config.yaml
qk_norm: false
parallel_block: false
init_std_down: 0.00365
schedule: "wsd"
final_lr_fraction: 0.0
train_tokens: 254200000
Each number is 500 + 25 x the weight over the matrix's rms, rounded and kept within 0 to 999. Layers, rows and columns count from 0. Numbers have three digits each.

# up: layer 12 MLP up, 512x128, rms 0.175, rows 169-188, columns 0-63
# down: layer 12 MLP down (transposed), 512x128, rms 0.044, rows 169-188, columns 0-63
up169:494489490495492465542481500474452500478515524489469505486529486542490525474500485478484504488521547497530468503485468483462536492470491493499498489456501541551521504461527502485520517500476505
down169:508511520516503460451539479469503489527516503562497492479528480567555510518430523472474468511532477496482520504503495459466527508508535524517484482513491468520500493508482480468495504492532493
up170:484501484502484499486486503513507531486567479491515510505531532509501502477481482472535522477548487509466519494500507483490514473480498476539510519475444526532552480492481476519449491480527498
down170:458489492520492547527495539455498480519466542493488499476532508482477521537495515495478497509430492511511461485476548523491467528465488541475519453478471497496521493501518495499518503553542504
up171:458528475475505471490472500475517481470521519474481516504504468516489520517475479502518497494478504539552503517528459470520536486509533471495506484533468511518483500487509506507470545540542475
down171:516504465494526522501481505532470501516523499515501463511474541484496520500482515430483519488537514502519504500484531502502528491470531511490529521498488478500500506519490522483546476455487520
up172:464488483521500531478490496473508483484501517529505503506555474508530496505489543529508505561510502496523490511495486477469514513494492537460553510508430531520529478541508536507511498520482511
down172:549478517549493480496489491513533494549450477490475520493498512507489500513504502467479477478513518477509468489523524508516461521507502475544500505509462484484511505458510461490489525518502472
up173:467553499503517525480518478488471522521531496479470515539506507465506533477496503493514539535512482470491533493486489496514521520507475519504541551513467528449527501514521502510480515453462535
down173:503495547504442476530480534533507536500476505516462473497494484510498535518474499499477522511459543514531472498482440506555498526480472505503513519452504501495484506507506491485490499520519499
up174:477479485509528499498532523470501527499499488498465485474517543478513556505513522515511457519480508449513544529506488503504501494504470509546441527480496474498496480506491509513449502507534457
down174:487547506490546515531489471523471535506503448515486509446512479564541487508500515531483519520487454495474504538541497498448479489448529482520520496496503484523483507463447487453489537469523553
up175:509516485482470525477516524507514484491506511518474561495501513481488533508487488507478450518528495433491496520442503461543505489517477525452474507511474581494485522491467492493496532486504465
down175:481454496492549525507503515493482511487441503497491549522501507507477483464537507473472484547495537517466543542546506496499505463533526451499526495508519486522489524459515454506502490497538515
up176:470498463461519497473493539477534454467467478515464537526525473524479550506494507461491508518491497466515492512474480453491483553476480550485518534525530537490501450498498517498515514521546534
down176:487497517502528497464487534506531527450507498472527470452513482482484523494542553538499494507522482512516499461513532505507503512465489474485476507538501527504459464511507486504463544510548533
up177:455518519549513510482470464536518499505481482491475468527474495539519492480510494499509526504517507492504497466463513496502469517471529439524482464525501504489473513500483513498463557511472469
down177:509507512504475470485505545527538506535459491495459508506502462540509510510478504554479511463474535485477514504511489480553531520549492483506466537513504484475470511557509501502496471497501489
up178:467518505526528470480463470533485489456487499551487525501525515504512546481499496535469470512482475513521480503519512492539464510493504547503530538482502501495499466509488481481506455450509487
down178:508475536509517483498493501541475516514502479500507488502433506522480510498556504443510482466476498486484536470494509540495473510469501487500471470498498498515525477532516534528495516533509489
up179:487475456525550510482461486511531463503511499453531441542517493529523539486460487502466523488498497488470455493511512501534487465506469496526512473521530487485510472471502478567483498523503534
down179:524459521514509507499486485508456508498505503497515479506494486435426518477486504479535473475545471498515521475472546496546526474463514471453536493465536496470570491502469536473514491477502492
up180:539499479503575462527541501510467471540471474503527515524496531498535510480474496533493547490501516507539506515471485511517506527533462481524491468529486525519493527502499491547505512526492506
down180:512528494501466494483494510457512487444494453539496493538495500502527482495475514523517496509489470473504562481474528461484538517502542469530533512495513499508449522514473460487481493474510506
up181:478517493473502475519507486544488502485514516478515537555540491441482506498518527526469490520522512493499510499488511502544452505468486502532469484483517535499520522487539466482553482525489502
down181:537479492487477512500488474508462493471466443487476493483497470510451504465540510513454519435481455520538500497485492469503460481480456579517502532493516522531513525530546431489453490497501553
up182:526505505492518528514527501530523498491475514490530469485435481496505485512492467485521486436498501510485473557510504489535552491507473484519548503537512533484446478500472546542507464474495539
down182:537530509529473456456509493526462511446511476478503496505484488520534522501479571526458443572538508479521472486469495498485514516536528543524497509453505539480442497455464515517473477508503544
up183:493515505471491452485517506455457490477482522502531497517527501513498524524543549468503549525507493521488479512496536481494503519531468473527490491504520543509536488467500521497464503489491462
down183:514483486513561509486533494515532500551529468510519480504449555474498540511460507428453517487486559528526512489480493571531500510500532531511546483474518463489537493475535492533494463532491506
up184:511504484501520505513500468491491459487471494478477514485542523455514540519506455533500510530492517496533484469525488498479445564515492496485493509508503497524491501497469475482488468478505545
down184:516517470482526481496489518504495495513511525505499486525497500495442484504473510449478511504471487497512481483502520483468497531454499486471475486467507503523481515501523515495491483529492498
up185:485479495457565476489471473496509477523478479485492487501483501490521472505483489495519561508509505510478481510546491500493496513511497482538490465514492522532520513521541494509501512452494487
down185:545507498508520500506516499505538523498548496483532493492527507526541464466517530514468507552535521480481498492468501476500527448488478518472494517467482534486509516478498514460501480463549504
up186:531512473496489501500505524511488482524500513483510499523503487500490503502481457520517485508476478504475510556508512522518498497499487521507512509440514487461477550482488534489490511520489502
down186:491501487523473494510499504508519478498501530513487465482523428502513477485485469504500495508494473559479504502519484537473504489525504525478511496503479529525472490502483467503498523532542491
up187:464470495425553466499492513532514467530481486493501511529516496525482492518505491500545508497502495514529545485564510535482477515519484547448473480536488509513422512508521493456544541480496512
down187:527524473477513490532465516476477480509477508487539464431522505510474476478467492495487501464511532535503531531510471502510499484511499492473522493522478461470543477526478484513527497479471512
up188:437506467489477492534499503513488508447429485511512524519473504519495494504495542483506515492523531500478492453464508488543510449497480477504468450501489516536483525479516484500539494510458515
down188:571494461521484455503486526473551502501538562517551536530502483520512505479490466560519507476528499486526513511522477434496549477526489489516497559524495495488485493521505456504509474506531523